From a checkpoint of a small transformer trained on Wikipedia: 11 layers, no biases in attention or MLP.
Each number is 128 + 32 x the weight over its row's rms, rounded and kept within 0 to 255. Layers, rows and columns count from 0. Numbers have three digits each. The size before them is the row's rms in percent of the matrix's.

# layer 8 attention output (transposed), 128x128, rms 0.213, rows 103-127, columns 0-127
094:160093142185098131106118093136133111106151168138138155135084160171190142089130138147140130187139149108185130089145119146163118125098111148146129084146113147144197188053101105077095072118086169141150161156117077188086110116047113117133067136191149149092139098086076115176154127116131156149103133137153130191118098118104101129101113077113126113140108145113110107070184135070146086154167
104:072100121145156147114166101142140094118197145134155151123053121085139153182128093174227125105123133128152109094103139143161181135132125111138109168133138120120123089111112077151092121126117126149104054145081096157148127074016136180120110114111113136165115093096153106131108118148154128132083103092099122125110110163126164144184181137085143159168094064182086156136124193134093118092143
091:184129125130136109160107121160100068121099136127137112128093096144147144106120108101121142189059130118087140140075162109116152124131124137116114098063155096121134152118169146132159142135057172079174157116117126083099133157108173161155091067074147080140184110057158117105132052164115198132117136125135090197164097134168104181044169113139113113116127138138124091124129171145114196137167
102:164099145113156120104114137100085117135087092043119138154119105134116096171103073067137127087122100091146127093117164138139108150101126097024126203138103125111119150157100098173158142102082139173111139179073094151162136177125133129135138141106162130052187149072164176111154128188123158164076125135144130103154134080141136109172058126144147122098138153192171119140127166093107161140128
097:163092110106158048131160092094146172111154057138115173070152074119142132134097120113148146130178120152158103166163056120163120049121131187111107133117148144151149101154171129143106058124141117123185133142082135103124170125093121118096151143103147125166138063098113168140136126165129145095134168124148104088126097177146117179138209162140067172144142134114164155118163145134154072203127
103:147093128167089157144085157157109121080128156185135147142118077128164202163136127144125081182132149135130132110076176110170115095129144120177118122122091080103135132067162144106077155131151174163087179170136132103114085138178092136098113113141078113140121137115135114156110196119122157173195168058148116097097154109136089150081127139035072100158126059129129173085115160144122133117128
088:133135115129113162084097149196160092154167113108114106080100083141104189123125166074143176126130163096165076081111125127129098112162100162095187143121116107090145095131199084177119140182175077134123114108100133126108149147091172145078117153151126092092126111172132179141112180122095166199132173100122141072143092144116116120139178197087151131142114116123056165074126114088132093116158
102:097161129197088100139109164162150159144133177115169154066129082120138169170141130143121101156127132063183114094157123167131112111119106145081104096172152179102140170126103118127122126141142103131158121073131181166187115152139171145093110045165176131158118140121106169083141107075131169108095141160104114066095091131112106061182198108121124147100147119141075146154206159154132154142114
096:139109145139164109156098197125149157114135110132117095138138162191124118140136175167121074077168141116191117125117103132107070144170106152064092103173092070215094124140110117119121143093164146202107146112160097095136161190120111124144123065123140090105167193093141095102118096130115158060147158174130119148081151117126127157122101130124084071064156095079146127132089080152149146106142
095:176113124114073137122077143189137146127072136150114101107106181108162118173110092075141125103178121148158162157077148165177118125095138094097111134073183131126125086159120137116095112087049123138118205132116135081134131122141098147137118135131072067105054108132117118158116100108097146192181135098184157117136141202156176169108120092132138148157147112159120171125070112134154111197138
092:124170186132133104100114091150103081132193143175169160121066151122109109137123134089083110156183138155163093181140090129127128133137094092179146155127119190094107172065144045152118128151107072128047118139137144114102142144131120107145105177125172210123153131102142138159099132083158119084134155118141121121134145128157100098139138120176110098188108129112072089091197126155161205116145
095:095129169136126151135135116133132173137227118125123117092141135107064141114129132129196086142148113127116135123109091131095183094137123117109151125206159102109078096136114127116129101149085154131122072155160146165111132095170161066069158157131182136128076133109136163155123163159095142156073105126105056168094085121148120101170161140057130110115112161138147191144066217141135176094131
098:133180091167129107091129146147159137114084124142134124118049112154132130135097149099121139092122145167061148078117241168108166137109144135095128183115159161102129114179116072110102131154145113080155134141100155089141101155039196174149117144079143099155099159082106096145119106146150103142083103175133125182151131097164153160128170109053109104141117087155123168125124180161084130123134
095:168119156082133077146152133153158150145176084128167182157090081149107156034132100126089178143206166151131141123160162138088114174176151144114107155162133170131165077147118068083094136092134124169141069095116128130148136121111128149119082181163099161107160189169127155133132115120156165097146150133122118055159140112099135150129198147138107093124138154198174152095126162174159118151141
095:118125141141146135138195081107100099139107139137115142078110203085107103174179108098135149164143134149180189127077132080161150137108134109103125115101169115113080123143085169192137141170152125161184077102119203068147164173127184095143123097081130067069065150145157127145134163159130121100130175129115133135128078169083113091113174113050121162114108123100154134149100134102135125115088
086:125102132138049111103143137140122021099159148079120122178085143163091098101114137103068090096104159115147116116157130122147123152130044116052138129066184165159159118144049133105087101152149144129166122151115133150135093153144187127136139094116117065070100116086108086069112177134116152129129189150107170143109147162146142118121142106141133123084144143074141067125125169120102152107111
097:143119115132147176105145195160090134141115087105127156082208114176120088123122097156089105132205108138137131116077161098122133124159127151099128105110131100173091131080134137141183114096156079170083181115130164184086128142135095080153190107148117129097150123101129113127108092179080106110074099165101096076142094115175086167119129126114141127059099155080133105162071200141144179138103
085:116157028151123153165080099147074086078126102156131154109151119187138128129225064090118090152069093143116141072104131134164124134150186116137153052130120120120104095096074070174141140117101104171121148134120111140166150142140115166132072131094136139156106139165087117193155148140115138141165127100150172145129151191195149082108128113140168136150124091120137126154156099147105114082158
093:103157139085081166107123152143162105153171075114060149143057146129072141152107183119235097135180149135142102168171047185129162159124142096106126198135146129100131089114129149154151065103156108176119104108110123159130116142139090120110069138132164148140104127184136079098147135115136172115102113158109086118173106133142146092147148089119159147123176145094080169099168138173115123083134
106:181136142128160077132166172147118137108146157127116137146091134168155180153127134105136093135156114111117109092121163161155154065207152139189118166109155107090131140141128133196095127135078185175107065142118090125138123166095058168139082136142150125108157123129123160105094145132129094129131132104091184088108190151124151089147154081118137043080114047099104108101135086189185096114122
105:048127135113105140109108127136109149197116155147119157135155157152116139116173122145159137117144116188076133134169125124139137114129103139107136167133118131138181089100121144108109178148196092113134092150114164227104158055113076133110148175101151157075077135116101142134073141096151099106137121149137128129127115141226106175161162138142115067194112184168102178180127142143092187156152
096:148159086169188172088110141146136123133141056125109162126163103084105141115165079170167162101137149087197110183184131094145142135081173112077102204178121070124096172124092100073147123112103101127122085105105182161172151121176131118167085134145120163131145158156149142130108080153153156118102109130102150109175157152130161154121145111116104189151129143079184116135174162137167094132184
098:156108098164119131142133084151121169112111127102142095161139133115154140122185092105130132174172070065137121065164142037108111125151138133118194096174117066143112114154179111120182088138135129143115101172104184125122141162106102160134116109154164133146162069082065081168128105136112076125155112216124171130147099154088140140140116129136126153143137102131118102154158066181049132172161
096:091149121146064111055119154077076142124107147133172167033110130111155122150148131098106136189142137128149121116093101092092064149178134143153172161140080128094148103145111131142092100165109090149133117110067105138170158155094149165078101120127174189116138142169099106138121086106167117119169155083045162115087130157132128119136172139132131149156132108067188163076111166152132077110093
095:136150064076104127165108155154101117131150145149134165112082078034162147112155071146151115094108105154130088157127113154152125099089089093133108096106180110123133169151128100175108188086088107238099166147107106086148199103109143149115117155126125141056123132131092089115141114129184117163160180125150148149085135103113135183081117126116110130151151173139072098177118131161166109120094
# layer 8 attention value, 128x128, rms 0.238, rows 104-127, columns 0-127
117:140199111143105129105053083097073199112122097117105171091087120168167104129137144107089163099133116093121129126096108166079132092090194186102051132139143140142104192120135124141168144098130181146116185126109144116162099141142179145162146143121141113041112129132055162103156138134096116132169149119123138119182157099140108171102140117120120196178147147114088151126144073107170168147102
100:153128137108172160149152120175115103158156145123092084117081166145147164125107211152113085121129175180130114165052152112169120092105098062128185122118124133139099124172088140103065109172089166091062107153168142154133183150085101118096144126078159124126094196134106127135108140163183085138121175147135222125105158098122126115159109166155124142106085151093175126146130126096125086164139
106:099111132160110203112136038152131149155151131138141108119177205125094114083133141123067103087118161082138158156153144110144134153102154139149123094127132160087178095105188155165163055096115138146138131138076122126158124094122106074114128146125132063147009104121102091129129126112087111182114114138115194077096130152105157116113128093095147123094170105065145140142083126093115132086130
111:109149152158144107149068175186155112150146171142124191170074133119057100133152097143108143162132058088134122149109134152070068112081163126166118095114120126098124158121112136164112158109153201138114169163142183124121136136129154157104108056173058090140131143130099142087114145145126111131116063135117098139149130162122111149133138128105219159125114207092130119211174116107124101120094
113:154126128142142125110126111113096153120166097131115179095117132094206163149122177126146093090068133150133090096157128170111194161093134120114194142110133134122086114127125120055061127138164118031103082119118080120087137161133110166139159182041107176134152138136159165145148123067142181096102098093099113148153098119122133045128107155124105117176152116076103128107141157137167122106082
092:162108131105113060134068138105069142053110124134155210139119115126113112049166102159099102049113131140136102117159107164109110151153159115146142107119095223108101126107161155080125067137125143085117093099098140087128055153139123154090118106073157146120152148106073142067165182166108106112145107132089104109151128137116137138117117140110125194116106143122105103185139139156182175153115
107:188118089112104102078119224132089103039124102135131163094131094147157060107134148166116095110146113060153068137103103109084155088154133172117195109145121147127142137135139149139132121174138124152121148143094110146152148073110115168133069130202124121090150108174122098117149208098100092140143150175178172126153093105099117163139106117135192147140148077149110128146138057114136155127144
103:148104150175115077095146154122142141183143158133157159107125132133146132122188110142194158181126150149102134071159104107128168144134085153158201124142097107105132116142125148149156135086133087123104173146093152135098247168123147095125063152149139133157124126158165106154126128091108101170126131162157181104141123098125153064103147025122186106095155138124058160083081139139115115088141
102:180163136166218108159155138113163124142166132140155142154133151101141187158141160156137115128143172158117099134162150180112148148122141074140132181096184151129131111135161154073154149129082108140173086089109156138141095112137122152217142112129113091147144110070150108074146133156152124144098145146108119138104120119152112080114126115109134147205210088060154107172177171083180169184089
093:138112143083132136112159145127112125127125116132147166139209117190156079106079182106150136104094119093160088071075059138073164080103168149157181154135094131113143174098118126163134145186155111186129128047154160122162115118155220163117137142132137066120119152176072148122066100215142175126118111102092100129118138090145099122108118133151085131155096127139129140148099145126096132112146
109:125143110142112104069108132126101169170146107071106174102111144174091149139151160144088157095157124130149145128173184103106125056179119159135116109148121137152125171129105081142166149132155137129122157115112115146086074135053124144154160153160079119079133128140129129165179066078102129097166146092169153084177158160154133130123055138201154194128101146114106197142142056148127158070159
112:147165110138135121113171062165066173068128089162111123114145183114156184143201117145094146124143131120170102117119146162167093074109149099087134136170166135180142135154165168166122117130163149139099091151174111143183100123185098145161100057110158169081095107122103191104094159152155104175121157117118150124108135098161173188148087140123102129175087090119079144129164143111167138178089
100:103131158119094145116104113098162184170118133156146102055104114113120070150157101135138127123148108141198122104146104165061123133215099197147136132151105162124151171075164185178140111088166173112142173130150096110112070140154146105111098134105165098153107107171114133118139164149112095129133077092120111160139075127100190145120088118149118105160087170093056116175170152059105134103165
104:184118127100114116076105184107140138124096113078112175104089160144140131156118143166154167108152121160084113184119168118187099115122151133201106127071180092135168083090062094088157109158117154127124127224133121122109090144117123158155074073134102153136125104114083107097088136094173105130089160165107112140111216132192116084089091112144141155123100092150138092136126091134175124105093
088:131120068095168086066211165141077109095096131123103104043124146131133125100130117147122125088084175170137114128095154115090138121199161090136128130130138149093213126158135125091093109115128124141149136138135142106138150193085109078126103028128122118162145159120159084104080082136156114152085118140150153114099153155124136079117110133086102123158090118149121135050083085110190165114128
103:094114130163130110091150113071164135142105152071129130149140181090107137096104082142141163101079129122127196137155119094189111132148061102112125065141122130134123088148089118136102116137108122122129123138112176128055132112090162049111138115134143122089115106128117149141162130098053164153140150130169168119129168210169136158107125086079184089124129196109130129127086173092041121058138
088:185079138114109173146152087119075157131179159116147119160122162104224149189043148157153154134130108164139139150097145136098145151111128153138145175163181129149113150111148109083176133079143147071137163124145104128142116054116143162077151110181136137145075151172168137063119089132168084103094155173079112149097131090198101133116150149059115109130138117101135112118076148127136101118104
111:134075113161156072145107162109098156172093157089157158118130120160063110094136158164112133073162118141087126115129108090112109109213127175130171092151102154150107167105169073167109180086081141194164151133096196099137096095106130129131139145171081090077150083152087135109157095113057126153110151079165140110106144092101110125155150122100113162143104096132157181191136112150143176146156
106:070126186122094116123141070135129080093154082127160123147092125106199061100121173118164093127094107123103150088083098145094135153147167124163156126155124163138136138129126146141155168126164099112097200102105128132095104136178147108084076129054112132130091132192101090151175129136223162126124136115130109066117091062116116144119145144093106170187157109093066140148135115127147127117056
104:126141119111139070134104131094161165120146140153116126124194096161113238080127131148056108094168090071144136178160171148079127109105134125082150121149102078113111145117104095120126153132164142165146121098139134090152079165105200132121160074164149143146127047074114179128132093145069111109160127140139054142111174168127138124156121093063112111137118180124114168096113134149080117097141
095:152117115096092171141154142110103153127103139084173155128082142099090117154082201129068154111133073099118146165113094141135101111136121102161109161081100153153132178156133114154129081086114127187144143184071161090114136070090115146105171130166156152159153085176128101127125119153015075160114115132087156201119116142170171151150156112129159117119132137139106091215133122095132176128112
088:083157134149108093180032163087182133095138156142155096120088137131092114155128140122100084104112104093130182159078135127172110160121094116127111117101079174141118136176112146099135143120091092092199109118155088167129158062133194138112143134154132189122072130153182140146137178146089107187116179138132108100151123146155122130122154155130074158052128200114125090086121109129159111179098
099:136136116137114113151174105184128141070112174148161236157128110150149096158131112133134126068113049116110105120106123204116131142095154140155101114163175129134150146072136130157168156097135158101165112127128131111081120027134133095105084130118117084154154129142129158105148182150128144088064121139172138114152109074181121089122181093106135141148056121117115110134206133094178136088125
091:184145130163160105112115104080117137116122157112139115098128153098149116093140132113123123129109082154144142068085125148120139127097143135140120175148107133096137112073175169134093080113161123181116124088125162158184122160154202143075115120119103142228174132113119074054098121135084106074107091149111130107138129094191100056150207118139128153186175099081186145151126131071100116141111
# layer 8 MLP up, 512x128, rms 0.249, rows 0-29, columns 0-127
092:096095135137153128151162148158150132199085135149139108115093140097120088143154104095152125166095115143146091045142070180160131136123134173097146172120138117127189129176122128092097157208145079090168176106089158118110144154115138083164152106135094122101052129144087104076083115121082084176101130152074078119128129147141190161129107151129073113108124118154140095142095092137178049145148
093:097098169127159121132121136098119164115114141150196141104102132146105124092106115084116093145090135071144071124158100120072108125061181119100085128116149085129114095117124124133115150111080134130191118161118097128146151128172111125120155113173088142119108132068129097214098156141133203128069117139148180086099115132069112092149130118121173199090149063093155131131095176082149176051087
105:125200160168111198123179096109140170135171121129089157151134123089152149077171072107160132105092118157084149108164162084080152091118149098066121143176091135094164131144080099079122131112066116075105109181099111087084141112166149103162077165096104101096112112100177174129127133075135137120144092119115139118155087118112124136174070186147122151123180104177106093166100124114162091135092
103:109171143187064140072181152102142170203133161122103139114118149146097153120128131088158097148128137098156123157155162125085109106135144109156134128142164138115121122125107145136144102064099188119128094076080109089126074123120092083183143129164126071143166119072178156131119087118134137168220128147121075081132097094109184171079110150122160103167080062139119138165149169155110173129091
098:149087108069108169159122141127101122170082112095166118096107079134139151134063124160126144106043112164094082129128151134203133111132198146131113116122154092136156127172134114138102115155113089134095091111178167122166156147172085159083099101060185126065131126092136119128189125090143153135133112122109125149157208088130121174097167170134142120098148100162151144081140180106166163150062
090:137118125096107059138137132161149118087164126156149116068135121156111102213124093107167163059147181131090111183114091125145114094162121083114180136167116169120166124133152141177126100143085153123115114122191138057091123143122122244129144153147108112142105091136142169096085072165061127102094169147124141105116113180111124130166166139138128175149105060088121158127131146137138185142127
105:061145140182114168144137170150129137144155119103110118141157085047157088118090168132079184131098122124119078073132122142136155165139135156162158140162158169127175109090124129132104134110162124121136149125085154110094069131094166110135210095212127166114099120080114172091138085123065169122127133105180121140118126069104178137095151129090049090169160156155106085083123131124091096139123
104:127108131161166151151082212162099173131149054162121132158126123147091107076113150184123068154115095137116097125144130160108140158152148157178163098187132106130193097148109116192146156188088108098086154108166096151062113101097168119100126147194147144127140136074143106111156142143140115120164163103135097145072137152106095123181138153081161057101155148142123145173153159183167140158148
098:154090094063108146117116178141172139070126146154126157118117116071141094120095141110157119157181145162109085151175160113128136099171132142063155144142109130179088109120095137148094067136170110083165119175082173122117119117177201092108156111146104161123130146126129139103111140066143135156128078105166165056159073124137114092134082111121109148056041168169155105136139134096153175142165
097:112056128179126102176151125148128156155126112186109123088167112149133137141112130143130154113094159083178078130076120114105158083158088122159055180107180159152115123128152141056132200108118085158159115113145133133100112133063118117125117098104107042078128165121124119111138076135086115100105155103187063143179064161166080055139093143119109130117138097153151149166125142092140130130100
096:161185152187163111149110111126091114105158158132170120095170092134138087121158153122167137147063157117124156117135141150158098160159078136111203124119117150090145101131146149114090085154128166118145156130079136111111093177139118144077175125193096121175113112168159126096129041079142103134164110114050119139098206160144053140124159076162143136130136141119150096082109149106155070064140
090:111133115099125171079080150166130108103128088069138123149160102140178083155108168135189111157107082127160204109107117151100138119155116130106034130125084106134150162124161116134122136200119145129131091096093100122184144176184073184105143152176112059122118166156125120110099152143093143193158154128079128126141158133106128159114154130111096143139121042176077110132096153118186156155154
099:133147129114132163133069129128111110062142056089131143166160114204060127133130098130113103084123139059165137181132125143165140112061122105119146162107096112106113134131121152112101108115142158179121088125095118143112136157130124144075194120095141143058104107122175158084146093164102111130117116089164144094129129043125111171172078116071061111157140147087139119162112152151067131205101
099:127104144045125095083183147133144088116122135090177100109154128161156150134152097199112144116124099171177093152114124126152141078078127131058114131097181079125106048153116196128134089098100150131126157161166132083149158178100089062144119123199131098121121110101153131106121145120158179146099083143153120088160075152125119086051117086089155139149110137122099149130069177126130155127132
105:116142130140122142098120149135126073189134100102168094160087158119155150130099110166134212198083158133108096037104136113101143094107127150120106156109083073099120085148078108172138111100132142143144177137131149077136105163107135149131120101124099157177127122145156169191043078094144107097126102134084085124171106158155150174176075125133138100143142174106123113161111148186136056141170
100:134097124152086160184133113163128118159124149166114082133152195085172135150155108131074135124094114140106057165092073159079140124071157127097096115092146088109164141140081111174114159072104106126167143114185147076159114188149146089119134107126124160095139056125110199105156036141124169140133145147134143110184134143166156093129093139150149155143162119152185129159171102113096179150100
111:145170142106143093127083128090105106085090177111084102126156123035102125133136075105131153188128109129130121153169128117130135076089170125041092140152123136071091117123117134121136153119159080163101148194137120121112092113065111141100152141126150167069098153097140139118096037139156145130145069151118121165122097145129067187143135090130084042154082145170146110105129162160123101145105
097:197193125169071148147140134154131164122129100144149122162136136164188091131126123069131139135124119122097104087148163146137117069134143075198116158078147109106134156074128189167161168164112166108094110154098143151120148087071143069091155125094084147162128101177096168153110214142101077117123104126146136139126116144196073142179105112132136161159121089113132075153123085087141098153169
101:171091124111070113119133196147188111120148181109128181147152200146085145138135126090158134119117173144171151118126163174115170152114118170174135132106124091136164149081076192099144133109103118155132118139092203111155090098124109129123112093135142145092127143141136172107092107141161122086071107194140079125145157066158106096134206086157138172165146132123164171145116163186116138203153
095:095122100139127126114073193149159170125088148101167108116125160155079093109139190115101059092075209137108183150082079151132137153053142138096081154116112143107084137133103139132116124105126153097214127088151087122078164100118149133149132160192176095107144144126123153136137121165118179169113136124145092068063156124152153150142086062147170129134089145145152156118124154158102158095106
105:097150170127100130197140117128148106194134145083135116118146054100124158099122118141149043156099172196173108092136113128113157120160120114136113186134120143121158124126164113102114162133125164071229091112092138145124086132115129118153141134068051110151114128158154146094151119156124055151125075097151139175150102108099132109109168111162119095116043152077116149110136118162154140186173
101:158104170175107108167165132146137125104211133134141127130136175104075080116114154140144115136106170174162103124125088072133093134099094079155161162173104077155144042151083122116107129136147145132171121114161130153059168154124109086151117151125122128184140113114167153177137085088081139114110099077143113142128153123119140154166159159167204103071149144143164176109101114130055092104201
106:114119160142181158115092155132104104155118151092103170123150179116076134102101111164140115107138181168147157145137117209114201146112118123156146171109196130089156122112145169129115138221057178118123093130129117158123113110144151128113100086165066113096100133084174144183090143078165147139116152141163156165095114181170099147112135126118169100086139109108081138121071161101174099120202
088:128150120157130147121148167171124076123161104179067133113172089131124122111066144139136083126063094181120133179168118121158152112127138128124081119147135108144100133097152112190137155159179122121159205110144108171072107227166153150155143113114094148115151154121110116125103106106166163065171151069091115098111159148076124108173101157081073106121156131122129053110099100142067152094113
102:173128140124133089128145118117157127131173111053054184134135157156182151109138159134083051174081127132121170150181093063068144100110125069123080128112123133105138116093085069160136115058146104102103078138137128096140069193115106159120106100115065133141146123124157077181151115107108168134148166119134087120079136113089158077134141134111068119117117116068131140161171128115152108156120
109:120147140168159132183130163177218160136117139113104087056143092153089163094146164125145163115163105160151127136137138158163046135110100066130173149184161103132136125135133101115150123113187139116161179106139130147115185193173105142109144147174095114096117121164086080150106163083149158174074178133119174126147141161129164120096163126062062102180139137142118157131128179150151147146135
100:131115153116090116124146127058090123070143148104107131079096127088111142125038093134135096114137132136112173054106117121092128143172125185118108068162082139092128161139149120185096100097098131133124100101141145124105126124136116126161127140123159133121107082124174106049150099074149057113170160100141124141107235117040164112108187076131081160125106119101120145136165131138081157125125
090:076058094109096128084104083136192145112072188117105126122113112092159097109173068073163130141146124134131103128086106067127160141061086139058066091159130128124143086125074174113171162110141113159147125102151167070121101132121166137086142142191161159111069111110134094158107154155157153160127119128102146084087184116105144095111144122088111117154070162133166092087119152114118098101124
107:196129146119038144139133146155062159082129138147119158172134085150087119131131087152118153127159178096192107072163136142112084142180149136126162153074139120071199080120120078136159133099069142130126119166144135129125177170141122160164113151172146119154158109117116154154163120130098142085162140165157124107169144128139164188043119142127102210179117144143122117173112114157137109092171
096:153146149056135132106065118126155056123064121090097031061123123146133138130104155110154120146160140189133126097154125075166117112138105113088123117126086175137132161118079160104141113091142169179178085101092142166117132148141157140095124117192169116127113075132128178181163114159110132115098091055158128143126119165203155111111100164060128133152057113142125091116115109139151104126124
# layer 8 MLP down (transposed), 512x128, rms 0.272, rows 0-29, columns 0-127
091:128164086166150165096181096075128092112142088215161114152101168072104114191135139148136098078141162194147148183143150082111113114104133109124139128077063166132092123182167103139122153143131138118139078132119106146101096124170126148097146127184159133128141085171169149132087181101154132119156164189145134067104171070110157106116136104114107155146142157142102126163189046102118160117123
094:154094098144035128105135150154164196122115079106128138132166089087089198122094171136100153068110199146133172115129081170157161087164106033163170138067107164112143150127161136162114135153150087105146154146144138106160100166141143118177068112098197153140139100136121162129177113138141182102153136121169111166181141148156111110148090120107091093111113107132142118095096182111115139119133
101:085146160167186097128098139137140100106156144120118113071135153195056209173114124145136127139072089114160118182124155133120105123159102168123157099092137145105100107138075136127128098117188145125097112157137101162136117146114126089115102109129080112094110107222063051111173074130170095138146138064123086079178130135157175125122113120089111168146148117094121123163146139179131156189150
104:092035095112166163160091106119076108119115151107134118127112097103169133131143162178130127093136113110158105135110150100135133127124119173103144170203135162151061074139139141108147188142195148169063066098104130148103114117160166189138161138141113127143093121122132114152126141030104118169157161181153094069154082134125148174104090177150180135175098080098157150102156144125145110129117
086:086171140100113181133112116110140143088100159101143117104122111137163143100110070131124178095124081116174177168142127134121170133140106151056152195117056118124095152106075193115150183098143163134108172184127079215106168124161077121102106142127118111139141126117195141133107098156141138189073072166138128138127121142175206102121127091079154128092178162130124134133151081155134151122126
095:114120105120201158118149158146142120150160088127111153171117088087096099065096092102103148178188124198128121111139120085192151094109186134082125135143142129154065100181124126166165110092097007097158170137139144115170178120119125124162129131149167126085145131116113124163146151146116125094147171174117119069117127172145164184119124118107141156175144097115100142122111131115161057112074
107:132194138104165158140122158084037145149095122151068194145167148118093128119162147081223122083065121116127116137114127160134138136128141141143171118144132120136126130123102184150090142173120127124104148158193095109119142152127225105108142159141141132059110214089133130092173131103093111130161091102126085153088104146133176153107126126090070142095117145117128177101154095160081142108125
109:123174179086082109183110129154164094089105126125134151127079155153192170153082122130111168177207130118070112167148118142125132133126116173121111116126171137157156125122113132049098119100080170068147146141118137138124140151132137197133121145106117118199128199176116126134096044149106137138172136213166166144130121172160106128097141111085134171094121105134172122117104062111095096114117
099:124122110136127104084130160106154121179154126119165136078191139151099119135077110133108123135207098181183077168187095098119100135143085079122118167137136169144171098096158169101122116216104146087096123084102132206142116114123130106098141141118102097157095133131151117096112110196167191084154134102062085099070177140107128112098150172143113123083100096162122111117095171101165122117100
099:140159121079175115114130131058100124095141115099099217174108140159145083090100161090074133136100111117080105111167121103081133103097139047058121138074137114108103113152085136136136075169132091053076133109119172164129107181148097163196102140082132133080119150113175103155109124162163171101124118126080089103152120095133136110093153159141124113136124117103134118115134058063155113159119
099:144123090127177162166117181187112149098131136121114087116132134110137099161167081099151060117133096131180145156084125172128114154111138161140159099169155201130159063113067192140161141153155100134139101160089111127109112111104154108124058151068123181055182111084138208108178101132121101124097133155132155132169116115134151091120149099112177144108115147167138101080116147123177061131161
098:124136131106128177160101112048114150120157158105108103080108191122110100158111109045081115141087098144125102109072133123195143109160097172129088125152173179142113151131127123142140088104122158079118140105150107144135153166106121119114074186088121145189123082182101094115192126152141179139089125149157113187110160123107118147124157214133133098133135129096117160048110082175119109185148
103:118109115140140123146140106146188078145139057111122143155148143113029107136136131130142119083175182105129222129141135153141167107204141133132082092157115158136158152139177143140173158079072117164093149127114167146130144104067176154099149100129192112121119143122182083088114165121138197185124131068134107090130165170099126127168107145131126158174157165092128145110149165089081138103131
094:148097171146078133094108143124100117128100077146125102180098139091055118060100164128152116131222141145103158104160150157163099117100083145161115158121125140115147134108130147173193154127133167152170216096093139167160149140132168130128129139159147165203097157170202126081144149108144104110136119119112094067136195116163120165122142101128096134120101138118185140151122120100193066099109
103:120120157153156163154091110082151148071109117124102110105090117212135117131138140126129081099065087161141113151116164120138109167154127239112150151145149115135119093145139104139140086128156138117147080179182127114105150101148150075091132133131105108112145119134108157146127077142032117171089191162163152152167125146118132101152095095141044130120192149148152168174174128056115103124168
095:185144136110118098125143110121106190126156092101089129166108086159102182136106197145162035141102106138156142132131098134125118146187134156146106111129190132127130137158161204114152092160146146118129116113073065201097082114101138174169164174155156111109144132115109111135123143093124133150107121107145126170074136130145185115175110176136167106154091203082134166176173146104148077090170
103:159133127117130142122138120112156089150109138094115142168103154067117094119116144137092086147222125074097073099128187130126096162135202156080094138126191157133104130170141204127091148158139146218177123118116138121125102138092139074073102183131115123107153146124128098191114182115118165093154163095133099087179101085101152108124110101107121104079131114093086132135135198087133131161168
099:079117106114193132131129127146156077100152069100114111076105142153089173130169098129151121119102170121156131161165119118150102116115193177108063128183098132139081117132125081078136160102135136124117097129088181138156097129156114156104195151123129152079175143127161122138134067107180071154135207171031136137074092126097138121069139099115133110133103139113132153119098106140160079072088
093:087129098047140086178116101090087071184108145086141129102134096153142123167130120168114125134132166080103120120141130141198182128177080151085119123119162117111138162148133102119179158060176140098121115115154143216118114085056110137090090112099191101107131080089184126146163121132153084132184138128117149115130093152069121147125113128127124132138102136152109152153145224091138089139154
085:124123096157153150176125134120109091155185126140170063129134101172107082126112030164148147067114135102146125087216121087166121125148115150117102113118126108118159178082104102136152094127132113132135192153118128098097069110129114204144099124085145189187116128131146095115117110090146158164121095155174123100169149119066124231160136119124126078164107104114111088136130074128156133114101
109:170124155151081175124072127128089148092117154117102091130130167114124192124129103123163083130139099225124099128110131132123163078165142111154140087167170100093170167190166114108166153086106130133127103120159133151162144125126127094174171121143087103167136183152125104123056163168153095166095086185133165140120118099095212098153165151123119157139089105102140087113200109119089105149186
097:133100106138207129089126144083145114107212074084138128108159098175119153109095120111093099156048146071140157088109123135104124148091126198132126038150152135158182148108117094114151179142119114128162087157076105153178117145102135085198107173146110138055112180148108149086142146088139127124157092157078119121121128155129123132121132135081140153128191150097151143132152135171084158155090
101:102120142131068104101127112114140144128152105148104146169078081149114141119072183075137155148117109188097135085138172110115091142156105090154077151165078154115129100149121085123152123135108056138105161111140161127123129115122172098137140135183188170124092163136096178092165147111125028144173080067139108197126172114146129148138092190181081121124127145139075105153135075178112159128157
102:110102057122092063149095139071144134175099094108180112165129159167161076200113165178119141080177125118072142133098169120084128084111114104140116114165124129180112122075205144156114151137100102123109124127099167107109125079148116084162156119131151108119130151121136122123190197111131127174128105114157203113121122073088089124128141108095205174100136182134117186142178119118128129112117
108:109097163053105094084144082127102140194079124129163102120152109192172084133087231142133141145107127173136083079088171127119127144083129124136136084130147144136085095093122146151117097114124160072146138099100128149104168129114137103121175119142237111125124150135080141143146125112079111150168102069069174084160131141134144144102116098181122119125160103192161145159127124155140133155075
095:159149113157109187091087099127148190112142116096156146077089153096166120177175136092088100174142076095126136125130120142075101099047139189111103103141131146091111162129166150112110099124100069167105185130165078103134098103172194083184086074125129163118109129097141113122160083132115098141186147103106117158083182128139132108130082106113147153110160099113075103105164178161101155167137
104:148091113137133176093104156109159071103098154108141109136105142122102118138200152130096114133125110183125160043157123142103116140155099092117072121176082145136069099153158111158091175197147097097089211128133116137171161093047153144148140188128111096106087133052180156139130135181166163086144146152117119115155135161156113118145180154169100144155112152147154098103166124109160114080111
085:089150123106152144106128116100089097161169128122175113109117113065125164110091111131125100115146043083094143124160109139127109121151137134130145195148151113123115130123124077096069085066061113134084063132056137120119135202148163134145097062085075113104036124139119126138122106092115054089149098083177126138134106179119105097135114139183125143107149108107092148122138052144118108130151
099:166173114103123105114091148132119102140106141170133168115101195117168091153135181162124109144106106157136102117102138104121111138098121130107097127077151123110122123089114195167176129158131075100118100129126119137175171134181112098159148050208127123155143098127124118091105192117176192066114129098094170189105115108084062143064123072197152107131131068146133082148162154093113096134135
085:105164153058088071179158085125071059098135169145150152094089176132137152131205197136117121125165040119122171133125126118141191101092111134128121163114115122149156093126109159082109151137127139108179098144129194114143132086189116136112096101126108172149089106122135118132189131173088128084114128092161152073171155127106148117109134053086118152123153110129090092140136124164154085157160